{
  "num_hidden_layers": 10,
  "hidden_size": 64,
  "num_attention_heads": 2,
  "num_key_value_heads": 1,
  "head_dim": 32,
  "intermediate_size": 192,
  "vocab_size": 4096,
  "hidden_act": "squared_relu",
  "norm": "rmsnorm",
  "norm_place": "pre",
  "norm_eps": 1e-05,
  "positions": "rope",
  "rope_theta": 31500.0,
  "rope_fraction": 1.0,
  "qk_norm": true,
  "attn_scale": 0.276,
  "bias": "none",
  "tie_word_embeddings": false,
  "parallel_block": false,
  "extras": ["some layers without positions", "exclusive self-attention", "attention sinks", "capped logits"],
  "init": "uniform",
  "init_std_qkv": 0.0829,
  "init_std_o": 0.0185,
  "init_std_up": 0.0829,
  "init_std_down": 0.0185,
  "optimizer": "muon_variant",
  "learning_rate": 0.0122,
  "lr_mult_down": 0.7,
  "beta1": 0.9,
  "lr_head": 0.00858,
  "warmup_steps": 0,
  "schedule": "wsd",
  "decay_fraction": 0.788,
  "decay_shape": "linear",
  "final_lr_fraction": 0.0,
  "batch_tokens": 16384,
  "max_seq_len": 256,
  "doc_mask": true,
  "train_tokens": 92160000,
  "max_steps": 5625,
  "dataset": "wikipedia_en"
}
Each number is 128 + 24 x the weight over its row's rms, rounded and kept within 0 to 255. Layers, rows and columns count from 0. Numbers have three digits each. The size before them is the row's rms in percent of the matrix's.

# q: layer 5 attention query, 64x64, rms 0.151, rows 15-31,46-63, columns 0-63
# k: layer 5 attention key, 32x64, rms 0.148, rows 14-31, columns 0-63
# v: layer 5 attention value, 32x64, rms 0.198, rows 0-31, columns 0-63
# o: layer 5 attention output (transposed), 64x64, rms 0.243, rows 0-63, columns 0-63
# up: layer 5 MLP up, 192x64, rms 0.214, rows 0-25, columns 0-63
# down: layer 5 MLP down (transposed), 192x64, rms 0.0524, rows 0-24, columns 0-63
q46 136:178104108155113115129141095107111164145128148077146170129114126099128153117182134144146156162147119142114163118119171172128155123140150137102158097138163155124128151158118127108101116115093122
k14 132:158074135130091121100135116160132168147162113124132126118120136155149153132118148133168112135137094171103107155110176108101142143166110118153174165127146155124141162132117096140134180132143111
q15 115:101153114104138170111119111137118162116136115141109109157134151155126142165111135083152117079125111132139148126115125066108146158135122073159133171161124152147140135137108152160088125130132172
q47 131:076116111119122148116112110151124123086164107133122160150157156131132116167139136123138124124148090138133126145124124066063157151130151085139134164151126146145166154139110135156167150139148152
k15 094:118107148149116159136082106129122117096122140140128146106145139163074129087130110113152101109155174171100120109097142132108119144114162111132129138137153148155162151181100148102122173099140135
q16 109:108109111158092117171116132112134120097121132113121157151122103089125129095173114169126129172153154110098155095122167178156155160159138159133131121142140142108151136120141154108114127111099174
q48 116:136105085146083132140142145106115142152134113102126140107091092113126095118174105186086139172132147140105105126116128151120158135165180153115153094125153117113136139101139136113103138125120165
k16 095:081114126147109114127132131095136124117132163168117133172146146131110078097141116162118126122180195158132134173134148150149110140131119131121117095134095128175128152141103159137116171133120141
q17 082:115115147095160109120123129147119058096110136108096128175186127135158123124108121118113111109125140095104138129135103092108137142108110110117125112144089084122153102179142113154115134143157090
q49 094:111151141114161143123157176144109114094098140143090144116180114133131129127166145131157142085114173135150148138136131102138114085134146115117090099102086121170117104111105168140157137115155123
k17 124:113128109115108114106148110157167172163111124141168138139137158156121133168134141159127125106094090134133112159113132094122166134132101112120172124087121154136143151097129075150153112147179142
q18 090:146119084130107095129151151107110129136142131111164127141133111141134183082119118166160144138097103103101096106142115159152150184127124177116134150117162144135158125167107114131129122099126086
q50 111:112153164095088138111133145129160141167124070132138151120131115126157097112137121118140138143146132124179122131175107090135127111131123159110132164089136135143086156061120115136148088141138131
k18 122:133106118130135116115114132172156169113124139092131143150121144137088106115112169114197143141146074172141156142157146098153094138110118130112146114104132169145113161145102110128166156124127120
q19 084:124138099123122142162123096150117150079130114120160104155155118129109088184157155146100128083101135118151134116118163114116156143132087118163155151136131118167104128079105164122124104120162126
q51 115:089157160121162146100122146157122101138132099095110093117160170144122123160134158074121103123107115124109118141120094163115093129103122104152140159116123137134109094130111074156130102133174127
k19 082:155130148152180112139124132146144166123141174118150166146118154140150101117082104127160123115160123130131143142143149182137126138171100143156147129107150110112149168131137106119131127190101164
q20 072:105121113110107163135108168182122130097128121119123132147153153130078111099150150145153177144140128140132102118130138142125134181119155158102117118132149158161140135139088141143154193101116097
q52 109:088174112101120177127151142154152112105165142129125137079164145127172123124106138131122168129158109162140105141136133124077094133092114077182131106163134113116113130126140114136126124112128125
k20 105:132097161119128081116088163090113093086153120117081151144092109118118094103115138150117126097137123115135152084067096153122096099152133135123118094142110132146156146131115157124124107110132132
q21 111:165118086143160163118106128067118135143114106108102129120081170115129188137140138126147153156134124147104135127141113148113117149160144108111121129121160135090131197127142110140101140126163139
q53 094:178152112112146164142143148102114171123170127129085092077126111102118157128163128147130148156161173139104117144113160094131075114115141109108159142110126122137085130119115136123125131124104098
k21 109:110114123159133118121070114108149159122141132161146121171130100122115168091135109137125140162146114131130130167112121176140117126122147111081137114145182129106136095107126120076114147120085170
q22 092:134120126102104120139176120125131134116106100128102082137123120118113167142139106103144168135139118149156108084149125086145153156104135109125089104163101120142179108084112140160152120090143087
q54 098:155146128123163125110067130104122166114164127100113130119099099112100132146143147178171130128155095150133085103104101117133144127128129101110134084151135121165126110151094113130130192131128136
k22 103:115096100134136165157112144093156095150109104172135144133135140118108121112145133125105113080136141139128138119102135162094090089110183130129122085129149124079139164099120147141172116130159153
q23 086:152126134121171170130124156106122110081178071131100134106119126134127134146143136126128114174158132146127089134121139162122124148113151140062125088096129140106088113163117130117112110128089120
q55 119:166138122124124152145168088093096112139149101132139159111165085162143117131149157124075138124129103103110126125143147155144134126165140120110162102145180174134114150131092106137137090117132155
k23 102:115105147130144172149134163152136146115096120157110139113165083097127136125113138158163129114114136150130124114143172122086093200116135125135140113115161150095103106127093130106087139160103141
q24 105:112112139143136098147110129082105156129085099120148121120083094100109115151149153147143133115160124143112189114161137177115109130176117104120147153112162099123117173131141149105097113127115115
q56 106:149127121164155114112089133163109104167109156160147151165092138119120124135123143172139117089144140123096103144090165153067101112131137136105091099126147150136113154136168131132159152136114127
k24 098:105105135148109137165098144121089136108174131084153131087157094107154112167139100138151166135123102154119084162121140128138149101129137146144124156131144112150138155104160131113114098068128144
q25 106:140146102110093082124136126137090119135107147142156115114121134144129095130175140127142129129153151127111129160118091133123133145164076179153122171148084120113104149124138138140158121157199134
q57 112:096131137140173103147135133162143153118118126105145126117132141144131087121129131124149083119104094126127138113168125088173154163147135148118095154083128122112135149139116075177099143124184147
k25 106:148120109099142097133120138056123135088102110149121139107102143128131144127107136137117144170091162119127175159137097130129123130115121158085135075159104117128146102152093167093125129163119124
q26 079:116171129130170131159168105141113089124151113154154087170083102142085133146116108124145123125126087112094115094136142119141117154135113083131121120127082087121107124116123093163149108113126153
q58 091:110104159134137128165150115161137156091100086104166079151111144116115155160080141087117097108090126149088146124103127104117108125108161146117152123126101157138154142099140124136104127150097115
k26 100:104122140115131131141138124109143110162167101146106155149156138127110167114127110122162146105119131163148149149172144127131111132094113148090111119134181124129140173142143181142080123124157067
q27 090:117157115170142126128114141119149135133099116078125163136153164143154189104138144139154136117086101137116149110119071089152133129102100104137140148138126136149097167180119123156109108117150129
q59 116:094110126155148125117146107134135129079130155094142107131180132152149121152125131142082123103124140094143151120096107097089121083169131162177105142183083118139149107131114111121118133132137126
k27 095:133114073099089129151149127141100096160158185143143127158143111087146117090107161108125095113095134084151103135134119125135114098083117120118143129129140114165129127112108148111165138131164108
q28 111:114121139134145126132124129125156137100100156126106110125138186153117100152123153121101095093094118078140144149160069084099117113124154107125130135143107115152122135083118100136154122156151181
q60 122:121159175113147131131157123155116150119095167156144114134160114120161104135102168142097109090133109108138091144122078080120110112102109091171153132123115137166114139129146107142122130161147162
k28 100:117160165118113160136181094126181103118162110147111119134142099117131095153106118121132138186107133107108120164140150139147116106118147139128163119121102133141116112081154162096118123160103170
q29 092:122107107118148072138133106160112098140179156106146150141131104127123108127059096132143107129133113130106132145154163106122135133121112097120135114130131135158187123160165140095111120105117183
q61 098:111117081150145167118127146106083136171110128147108146147156125131141142145141152118152126130088157131118145118086131157132130167137155118108145162148126122107148153148145077163133171135183092
k29 104:152159108146144142167109134136096128083130122106148131116144121080145152077120142155131126120173180133166120096102122122161121153133129146168133142149122126126140110129165199130116098146131119
q30 103:101171171128124097147154103127158119129161128122124099146104087142142130142101177097132130100140146094095155079202126143131130130138150149156118148126118111108166135140111097148133123129116101
q62 096:077143165149144155130127114113179114129148119132077150170136114110157112123127106180118116126157084136112114089103101152135107148097126124085112123154132138133179165142149124128130136140128093
k30 094:129105120116138141100148111169118151145171152152153113126149127127095139133099152137163105127117095131127130151105111075088123093128136134121125151132116133136106148065105119133141126193179093
q31 078:131121125154139151131135131116134114149119108127142102120159180115115129137157127149129130118174121132141132099156095178119119154078085120163133177127119133137096085129135086150095090139152181
q63 100:069107092153136106122140119111137070132142129134152141073102155150102132148142134114134144133148147157101130173150140190142119128103128124142115114107167112148163115136108094102124128150128168
k31 098:142129136147150154147135146130085115079112155114135084118131124123147180169139130150114097089127163119124091129143127144136152115119166097093119149121057149122094110142125125134122123170160117
v0 099:123123142164092131177122070126127122155124080166137132118117172147110132165144166136095123147162109133120155146120081121141149099121162162119123157129101110126125160131116125144138115089101092
o0 066:089141131128155164136100134100096132135174137095090156133105108151138130123178139149133110151116115116105124131151104131118122188095150118125133149105132094119106110118083114101153150075157155
o32 113:128176096174131117153149130152155104126122122162181148121170167123107093152102101104162148141128104142136145157123156142128156113152138142147150142121151152173142136149113111176127113166130148
v1 093:174134123139139161150088134117109127130134149075124155084139168141158089116152130147183108112160122118134155117139125136154135103146094136154087114155137126106152168129118156152131109129078124
o1 072:142104106131125133139089126106098123137121161161138132109093135095142099109138106166120133135107108083126134168161075087133185128107151124138108134178118098110090119113160126116112167115123116
o33 126:128170165102104124159138176138124166100158140091127155135153161137132136122100132115143146136124142135135094075070159137120093114126113112146119106141180135124134105130094152147167128148101146
v2 095:127111145138093120083104128105097166127094087170107155131161141142111117143151143147140149133089115120115156143150144154146169190132141124136132166145135087110108142129143106120112110177128161
o2 074:149183114152101124180130134115118138129177120123129089092117111110079160120117108123108125155121133117112127100156164130110102169154113096138139105137171159192110135106155139118129136121127135
o34 107:131078165103116091105120109125076176122103115164132153156149130118127135126144127130163109166099109163137163171114131155148135165097164141132151128098148100125160114091126138100147139137135125
v3 092:119136082122167148109105122104123144121138113149107134183124162119166182128125123101144121131119124111160132127152154129164124129100177135120180137117102121115183102115126166135093099140097141
o3 078:105178172117130168174130109097133158099128129081110128143121086131108151123173099125119139109146139097147108129130120098080118140169143138124144103143096162157138099152127143142100128145119092
o35 117:133103132119108109130119153116121078114097140139088114092115176145110121128094157115141157128134155177144147126140099070134145152083130140133114145161118114094114099095128156133151131127184140
v4 102:123078124122131124138165167151137121120099126109141136125160097148164094128094112115131113136162101109169147097122150095150170147104175120137162121136103120114093144169138139115101124122075155
o4 093:156130157168144132125151125130141129119174102111097102114152123085159147129186149128152154120144152119122108081118134074144123129091127105129130110127144184155110096121093144097161128149134143
o36 115:128102106102101154137138151160150122155105108117134118125092173150143158113075110107091124124099086168119117135147139133089149170112141116137130112137125078093102152151157139151100147129087137
v5 091:126137083122091105109130134141121115103092109131112157165154175130129103107164153165103106148134154113119141069134137113098116141134124151170142122083087151169099143112138153098108133138141144
o5 085:161129187112126088135113155084112125108135120134134123136085130100133144117111082153129141171129158159126152156109109172157099099134132116124149121148148180138111155129108121104109112081159125
o37 110:131144163183124124136103112127146127089143101133172113110167116096107137103105145116117084103141117092128113125149148119119112114115117126148124123069119151102143143143179154129123129180097173
v6 105:114126134155149179097142120148145183150081118120157151148128178156127107130115146148092123141131112108109152173127131119129105161076105101107135099169126102152131135143092124160149122113130114
o6 085:097110089158130169153093138096158124176134107153098141139076103116114112152108142128117118104132118126167091100114139128155149177099132119129155136162103121152071103115130123119113131130134156
o38 099:185133091108108109107109164115109093122108130081160141156114163120092144088108163127129107135120122146080112162144159131129082151123122130121117094122157137145111157120160138127103138133174121
v7 115:137144156135143152148166131166093122139155152159113165116162149147156159116123115096141142082079102139138110082112156142131102141117105162134163103114123181128122155135109123151152116090143136
o7 094:151109136069131110126179124069096154151111160140083113141134108116142153119116146093075089123093146111108133131124119152117114092147135118117127169112105109116148176105147123113127123135134114
o39 122:168070054144101128143067139132142123167129141151142139108110178142101143143131130128158134135088157173140101124138145114117127155140087158144094141120145111128134122112117141114114118137118134
v8 098:133122112141149102155141128095117089125102113113111161091138174154089126140146143110114176136117127117151146097145099145106153099138083078113162128086110157124139089145112142157118105118138092
o8 079:083151155106154097144104122137097124095106141123145136156142136069083126129111101173129123092109103096125168134150102116129123127144145133139142105130164137090144163155148099124121180117139100
o40 117:127121092096128159110154108072134109097150123133141137072119138151161114142156154113123112133126130136129103094104127161080135170114128125144143110124131164153117059132131126146105090146163141
v9 106:141156117089146123135149118148071119148128094152148142143084112114124157126170138194166080118142152127144081101123145134128083153140122096129134133123133120118127119150130153126107168167131113
o9 083:100149145117135121074079109150122155149112159147134141150119102136125110123089117136164130098168144138117129121137108161125075131142114103106139170116128153141175122126167114108132120099169078
o41 105:142105109112099112159167132134136138114107144154102091112114124090131119110163129090057148139175123128151113145107105130135129118110134144117086137147073100100154146112130147170136149140170133
v10 093:088116131111097122138091135150094119128124173109123134101133129098103110097143146125124163095116146178124107172129088170163101162127164145126143120108106117142135103147117089119173114089121114
o10 091:135069160120103124107136141099100125132131142140118109125126144124156091133146111116122184121145145101158103078111105060113143131115139109157119118153107115146170147106133128095169163132107108
o42 116:100166105132174129129126100162124158142120103130134148110144098137142123146140156118139138132119129137149144198146110162164127096150124145112182154090157178116097100134110117152121089121149114
v11 094:104134122129141156120118128169148112094157107097119110134137110123106158107148114134098148110116097157153148142119080092146154125133166095088120143149098166124137152119096136107156072158168158
o11 078:112109120132105103134187116163110125076073141122138121140186122143125135133107139154129128130139104127102133101122100084106162109122128186143118146169124098112133109092146121162160124102127138
o43 116:182125124110142137133127116113126091206175131121116132139158146136098146112137138095134127134115115129142135142164132151167146126102165094101149085126159161112111151149096138112139100170147146
v12 109:104115101145124140083138109074136128119095117129128093090096134148093140153143138122111112134129112103146148177122164141158137088158124131123080098127183099105099128140131168103137159119119131
o12 109:112141111181151148146083158126183149134141119126132106127140085128086131118116095151178098158137150128139103083150159129128123139134135130142134147111122152179176092155131143094116123127134132
o44 107:117174128085144166095149124141097130102185154096132146152107139102148142183137176150089157125123139123115117120117097167139141113122083095105120112128121117109143120169109106138130119119128152
v13 090:130143115154131108167123156106146101104154158115125152134127176097129098103105134100111082106086127149141128156100138128089090139109136119172106102132153146115128121171146107089113121181130110
o13 096:103134147102141119134139053131105108123072117112107102098136126157160109122141153141120165127143105130153133142138074111083135153132096125109153156156069131145134151153144109150117127110114136
o45 105:110141165118102148129132199123175152097157121118138128144064141124138127116170108115105084142152134120117086133131119125139102086119123159154101123097152125106136119137141126100135104161090136
v14 094:164127141154109132156101139116096133151090095149145140104164105114152141107143098108112107149111183163128153173138121129112096128106136136127101120097131140143114125110079136070108172152134148
o14 092:085107080131148144130084124142134143112140159138147141122154107115129089119103153124119089092137134112168101130144130161149111105155096146195180140139132122137140117165108128109131109094105102
o46 094:134161142123083121143158151119084173149107153183094092112102118150140143116115133151095161136123158134137171154141104142131085118100130120118111145109111177163097148118126113137152139129136160
v15 100:120123124142133104144116128138090127119183105131149135179093117109101116111111089138100114135109084160104133120133138138152151092115065096076133132127082153132097109106130120138105133097101120
o15 074:106140160132159109115106108129150155124096146090102116163128157121140139136096139104142123081121170133171141119134085091128144106112159156142105110122158113091158083125094143139163111143145091
o47 103:139177115120101163082134134161082096092117109138168156139145127128103081123175137135124123133164080142092120137078117161128147163145103134103133123136112107128127137129130103137126157134093131
v16 104:160106182131144138136098135139136108135167094116141133155136123138112191142098176129144083106118129141120128125095133138140132150151178057123161113130154117163132117129148117138155106139111138
o16 094:078136129115128127099174084135133109141152150125156152169179170167135120131139141149132123123101116151144172119125106110153141132131117161139143077119136107095171135116092107137177127138145123
o48 118:140069123127127074151110182159133143133055112125132152128096139123113141129110131153124138133093136141104135169138140152132133150129145163144093140125109093114100111128165136110114133110172096
v17 107:173122104135106091158100121131093154113076146123133154114098173133129115168118100157106120105158122107084099098113141136145128149134124145132131129120148150139139146118154130086133071112154173
o17 080:126145190138109174118094126104125118111131163091135116140099124151149133150127110090125104160121109089085122063116117085132116116114143123108145139140098118109109100141132119121109179149120158
o49 131:175126136121117088127122097115156115101118088127125128122185102105153133133142122155110108125139137125147100170081124120106096098141146084180136122140165154145127133092106125101136083126091131
v18 102:171109114099119123096151130130116117150122133171174135148108109149076104123125109126107116101126129114114163108139097140101108141159158153160106137157112100124168102131146179096155131118141075
o18 084:094136082113142116155137154083091142114177151138155115145138133114106170138109111147152123144102126139103137123151147134159147140120147163110121111135128147098118158140128039115126148111152156
o50 122:125127162132097155110122083164136115110110122152105131104119093157133084120114114155079092136127124095131100137118136096129099122146101095122105158111086091129174141104100152147167115132135094
v19 094:114168151091187148146098105129095125104124099144135125115141135157147132109134141082127168168122134147110117130118106137115114130147149103171114101159074105114087137147178134119149142109115153
o19 084:119092130115089092157142091121136169145121117138131114112138136145131136134117157120109127114116105153116165169162159143183127129151107110130123129122127159097045154086106152156136111126110116
o51 101:151150137121133128102135132132074076120164107131107111193141171145152116125104116096108157174133170114132128156112096128119093106138114138115144100115123137160182113143137118144157122102149124
v20 101:127144114114098116095099155119160148113137098163112136087110121161130131114119115124097127095091177086140103119180093137125141073148096135134124135129149138136129151108096125148158181119104123
o20 084:102158113150119150143082141166154140135148166159142115106111114129139149108153150134177128115125154124090142116134142152179122176122158125124141110133140134171127064178144139153122143105140140
o52 119:115095088126144132121153141150081125138122099131138149115188138139112105158137135124135115130121151140154062120123124148107098087110096131119128153138086134116130173085116092111163081134122135
v21 106:130142147142138147117164125129153100103135099119154098113106135139127130112126155106074134127138165114081119137143082185143145163088111124106148144135165166102099139126090155113133143161123087
o21 104:152099143160121110156094158158115139143141107142156148127151122127115114107118114145155113130114122113123114161169118146132104156122160177133120123100132066142181098112127100140177162093116093
o53 112:119151076120167122120131121127126093177118162145130102147091126165136118116099110139116119117136142124141122110115150132143121141140079112133136181140107137150106155138178137072067115143150151
v22 104:129094142099103144131145129079066102118140125099112112119136129096069128111108119139137084115148125160084164118149136105126153106102136148158128117127149117129114133163070141159159102137137131
o22 074:154070111140123153109102160116095137099114131115161169140153137137089116130139134136163112151106131103104102107125125187129131159130120104121144143128077098132183152090130118097153118142144122
o54 121:110131102116134119126117140109101140143166128150092128106147138123117161117110126126105112108155092158119103111130126124109100108123140128122157126142151110185139055199172138156160162105120124
v23 098:105127108105179159137162114153176122124161134124111131130143101107126064126146099119140122137136136153099156141138144118119134160130148085097121121100184125161129150090134183152138108131137108
o23 093:158137157152087120129115170120108112091126147116167138125178136139161118100146112112115110128159147088089134147136107128111124120164125145168147129198082111101152145125146113130132164108123137
o55 099:106132108101152177148125112098147139129133078136099119143129131118122121137099172125135143137093122129117116105134178127124138185116114105106102084069170122150091158110165123135126137125116096
v24 096:085146133082125141130114163108126140187097173168133164155110112120108121135110155125141112101141134151117147149121135124138099150147153149126111113150119195099119117105130120169153130180122126
o24 090:149104122097132159103152140097111091121129171145114124087129130148117134140165142141088152154093142121104126131120100130131152114132095127106120096190092100163176136145152110122107139161171122
o56 100:139127106174103113150122170106094127177125104144144131138121104115145142128088133114126092135186111116117150146114151130130106121138144140118098181059118158114131144089138127162140159116103144
v25 109:100091128097095149091102104139150092148124137130130117112165122134165166174119117164148146169127123167127142117108120132100107086099111116137146156165142092119103105089151144124111149131100103
o25 091:088135143131168137162093168190179114147130112097120097129126123130131129141132162179158111113144117129135114150144117156121155140132085139128138131124116142154078150155099121108083098117128145
o57 119:120112117088119126118161105139114122130106145168150170144091137170142089117146106127114167101127118146124150113109134106192142074110144139103110124153169132073115112117121161153124142131129104
v26 092:107130180141184115111151124153126106132079131142095144151108154108164099139096142143127140100160165170126146093136135102148084123159112162149119103129116122147134139164107110141123154099147148
o26 087:152109129081097101114131064088085141150126163147135125125131144129137118121147157130102105114118113132157159135126125129082102105121095099126128130129120152132108182138157076102128096134169150
o58 087:114097088135126131150146173117165120129104113126166125139099137115129113120134150124106175137167172146127119123121151102188117095131093075142141108095124137147097156122165120140083148123109126
v27 100:122136090094157092154121132178126105106120104100068138128133106192148141131155113113130085109120136139118111138152125112110129145103134119084110118126126120086132102152126086150075118150131122
o27 073:097109118101132087132178069126133106134134108129144076105126155102145129110093084137072119131147131132147147157119109160118130103128106119110149118149130160125139165184126115127107166120119119
o59 117:170136139084110144126087147175161124124074134104053096129131152129086131152147150084122130098151140154118129122117122117130132128133138154125120121127101120166101086131167134147113119138123149
v28 105:122143153120130120133098133167150131097133103152091089147136122125100139114097139146089187103137136146155115119082143153121135161143134142132084086114115162144126114149080151172102134164114116
o28 101:156134152135121091105124096162119105112086168087116128145159096136163114087124135157123158108132115092144135145124068112076150117138117147158150146168112137136145140135151169132126146131149103
o60 114:051125113108141137141128126145123125165148064133147180146154153123131099136104105145114122140119097106112125149128147113144085149121151096121122128104139125157165160099105115136110159127141175
v29 101:146124158133127146105126099107141133118085105089152134127123114146163100143121134158117128134058136094077126152090152092116149080136141148110157155114112150109148112114124170140112121161116160
o29 083:107170098190146138144147141185126136131150131106180123149150118128138149101121111119170146132145133125117097155116130113148138128113140122125137129072176132127147109139107113135164118160067137
o61 115:179081158112094115113123113073133123134133112126121158125102129121149128115149177092101103153113139092097130132128138101094129139123109142165097136148109149135078131114164152127106161112145168
v30 102:153121097089168122124132129126104154153133135132099149167154103159096096160142142148082146150128115113162125111072110157140135082140104148145148145161137110152129152130078116128116162127159115
o30 076:129131125130135102091155106096111107118122129119208139142084119126118144119171126138122109151125117104113152163152131166101135110124088106099125113111165148117082086113090122115100098148143143
o62 128:116161102138160160139077103134105126116164150177115185125156136154123119117115122133109097119100129140131106135096143161147109170132158140125123139129117164118119180135114076123136155155166130
v31 097:134131126166134150122114137128089118133204182122162174158116142150126119164132146157131163094163139132120132157164120121125163102145142152099098109113121128127123136140123183113138157111138110
o31 078:106134135103105129143122130090123148141074146098109110139167156118119133140103114080109137132124103086135119104144102115113137183150167118105117097168153108086145097084131145129156163145117120
o63 112:131136128145122171147139167142111117097161158127116166120164099132140121114158132127096167114118153133112140124099159108139132109095102103154096194145146180128124163171107107130122137137144160
up0 124:166122106149125107117156109092120154124172148106150099123141169127131097158131108126170099114148131141159110080097127054097132084149093142120140152152149126119142104131136148129110129124103117
down0 130:164129102109120134139104116153114133130153116115123129158130126141084183120116098086152134095159125097162116130110157077144088098102108131120124146110190139099137127116137124152170156136127163
up1 116:145108143130112121158112101128119112145173181155141141136112137099143108136135154094172131106150119136084142100105088137141172156113134076165150136103108127130112128086121161140130120077110128
down1 099:155147124129115171141128151176127113183119139143130145104088132135160133119163124155154093124176145142177131148136140131106094158153140103147128158082140093141107135160157147133115158113150107
up2 105:130138119145142108086094158122109143099133162102114123118182146131105128199144144143160121102124115107103119106124133109087143106129115123131128153142138142133130153118155076164153115082143179
down2 112:159183131135125123087164147135112105145159146124124156105183129161151094141155097105132127072136134131109160149141101116141169077123112146150136127139107096104107139115133145116127105090109140
up3 100:162088079065141103135141131121141136115128125148116100162157152182130126117144138139119139149120076140146122123121128095159164110139138122148124089132112125096133158145080184151126112122127136
down3 095:139177128132149124156140102142151178135162116178138137138075101132113139137134145138132132147150105160125088096105152127103160079137108113125147144155125106112104157143107116121174079118123153
up4 063:136145108160088126148141115140095117133110101186101116122173154150138123147107173145094092109138108112115111129148117132113095105178139147120110162103124138113144111098114112100071091124121110
down4 057:104117159126125105156107131124119134146141099096107060124143149083083112134121127163160112143118174172142131102154115160177153095102130110130128078110118147137129136162139123146109140117142118
up5 116:120106126076123127178133144143098132112178115135181068140116161142128091110112107116114115115117141115126166120132133098153149106110164105096166118124137153139164170110118130108113143111136158
down5 104:087150113170124136122107100154101127116090154135075108208152106110128128114146134133144154096113143183145101132097134152114124136132152122134125127146095100131082106128149134138152119105152136
up6 105:170120111112118136083110132188141135139121163123116138101108083155122118137138174075144122141144137091115131111094117113169120135134124104110128119122140159172172112127133132178122171142141145
down6 104:116149137160173105123145172139154123159125147099140161128110134101104096097158116184121121120108133100123155095138133139108100118145179144074123124118118114127113148079165150137151157133149107
up7 106:114117101067116123122138123115125085080111124126137120125135136130112104185170079135159116097091149138102092151126142130148128178098097146139140141151093121105127143130143102103120144159129157
down7 100:116144129158137115120179170091126112131069132127137102136117105115159126154142071154146175131112135141123114104162163134127132092109122106103098127119163092149148126099161175127140132125146112
up8 099:133136124092141122148110169093158148129162117125156124109141183124135167129173089118147124138145173105134107162089138124113119107164141153145122181136131151086104134136121113178120123143149149
down8 099:113150096166139109122163123126139120154123187140072121137096119159119167103142122161137133109104122129144142106142152114078140131137146096150138101088137069140136154119119181105146123139116123
up9 108:108169142099086113087113109136137135130169143166137123156129124145122177119108143112141122124121110133119114115113117121101064141162143101186155140142134148126171105118187106097137135132133136
down9 124:142165116106126116124142123143158107158135142148122119132149142152117146128064176152149143146101097126168121096112098126100118082106129114154156124107131079144166131121164110123095111163088120
up10 115:127138112123117132149151117102155116092102121161146112121144109140149164107100147116151117158146098121105139082140080075138089181157094120134138110121167168151133137103133127154103162104110120
down10 107:120112103137088139168124152168118114123088159114124102145140126127156149111133163150124159134148116141084139145097150091129113125060128095086156167104158130143132159146156101120136139099110131
up11 092:138124162107099088138126099130096119148162100133153130091121135150143128111118111138138092143140112116152105116127074133070132153143109075103173149163130116109107158103089142143139134157118095
down11 099:153106100135100117194145142154111122160135096155082135150182103107148166144152125157152141119157182141086157128139117125121108142158126113146094136109115131124146162131125137110137090114123123
up12 093:135164116127089171142123129122156182098129106182139152116127151129149125134133140154122090088162094131150150129129108131087137151119115111142150136068108125131134155147164116113150138092084125
down12 084:110140140120131129135118152118080091157110132126117088138095134098124183078129143138129149109090143126118139109109162132133079124075148155117102143094116118151082111124106137151156159139138164
up13 100:162068129124090143096127118152159138132119156155142130119101117125126091146136111116133150131132127126107154108091122085088153130131144121103153107165103108134166168120146126147199121107107158
down13 094:083173122130137081138144155115148179133156139145128118099093163168112109105101105118075101108122130117113137160181135129140141143099132114117094103119137154111100097160148138132106116132131155
up14 109:127134118139107152133081156117149128097107115147156067103159120132117176168119151144116186136127107149074179136098139158116137113133132118161130148113123142112127123113119094156136126094146148
down14 103:120161165098129091119113119140097150108146138094144155125101109124125129070111118136148137107159105117145137141133153150179089116153132128161173159133143120142182161155141164129113106135094149
up15 106:138115140126120176146109143185152133138161094131124111100132120143095138161108179155158125122147134154117156122135115098141131172077116145124082143133117109110137148106081133117086155111140095
down15 104:121115155112101097111136130109122121121132150081146142123151119079084076112178130160145092139106131101107142139136119095180114110143110099131116121144103099133130146111109145113125113056142118
up16 107:135143143129123127161152121107139158140183133161143102107116168131153075156150104156127122143134145125087105142150121119108191143138173149093167151118102122152160110131098127132094141151119137
down16 097:098140120109118080079143133122114151125098146135087153107137154116134124140115167088111128107129117126106175157170136112087125085092132087117096163140145119135109124083105098138124133166131128
up17 102:135088096156126086157144118114158152126176092087100073124169134153133147145131099130131109123146168158131132157123105131154118131157122118116203134124123119130128113144140106148155125145142151
down17 094:096139121152117111126125122144129066134131140053158130117083105126152149124115134173107156091117102168156116159150152112119124132127124128141163120107111120090140137094173101108120143138105150
up18 099:134135106143150130165096151146085124138136144141170116110137108133118123192138151116101133122156130137145089079102142134105077176171129116109125120171129126119110152108101100138123144165160133
down18 091:146109126124120134121150132146123134127090118087105140141146113140124177135140125130130152121127134122152163089161164135086122089126142149116129133108102097134094113161175141120207133181118096
up19 109:125120083174142120116130116145120107099114148099159069121177140120133114153153103101145156100114144138128115085151131115122137126113133094107102151153106127140160166143119078140108089118175128
down19 102:144124144171119079117134136097149139148093122130153135133090146104146121138098152109110104129118141119109118152142075155130125128121154133119111108133176145134113113078112171179121104065118102
up20 093:139096129087143138122106134127127102143129124105137147137152147137119112136147163134173131081132110139132102096153170129141141097175137074162154163177116117102122137108105132129163100146073118
down20 098:130145102152142141142132157119097106139097148137114124106087128094124190161146127135141150110125167106144146097141116111102111084150161115105136120105065154119143137097163165151157107107119124
up21 101:142131102079134153122149137114100166160121130114136060153150133122134087140159116114156111123153106156118154105125119144103142083092129100127156145122155135144129087136079119165175130132129112
down21 096:087126102121137148137101147129145175119119140145165107079122090078120135163178107141130087123144133148151096110162114178136100119127125142108124105083129137145139124101141134098133124123084105
up22 108:158132110163097142144121107137141094102131092176119092132120117110137148135103156098129132078184128135069117151147112113137138113118106123103103120109129113155101133115105169098151181106141123
down22 101:165103143154162130104158120091110100150111117172114108133133143086089147145099156136093142115116131084130124118142084137119160135113141143083131120101136146169135126149064145114149122115113101
up23 112:123120084117108122138125127136124136109142179141137086179113112164116093172125084104119126148149111168074116117132139140158119142109138116134172113118110133154110124134154134186153130106090143
down23 104:167139152138080087121134194127129134104156107144137181128164141140120160091143137175097175126130136127071129112126139105110138147150145143115123114169132153112143144117147126142126140105135106
up24 093:094134169142115142106130156115077154102132111166158109110181151157095118137091168142110149128096160123126120109132096119127131146132107090145113108103086154108113155133119106124093149112087122
down24 094:131163116110113117105098143091132183104087127126140115153152148137101111101122125153122128104118164148145133139131169087149109095124110140107139073113100103166102120139117118181114142108135174
up25 111:143123080116098131122107058119145086126154121107135116124148107119180123160122150104136086115170134088140097132146164113129107145166123112150136109118156106150145110156150157151122157132148107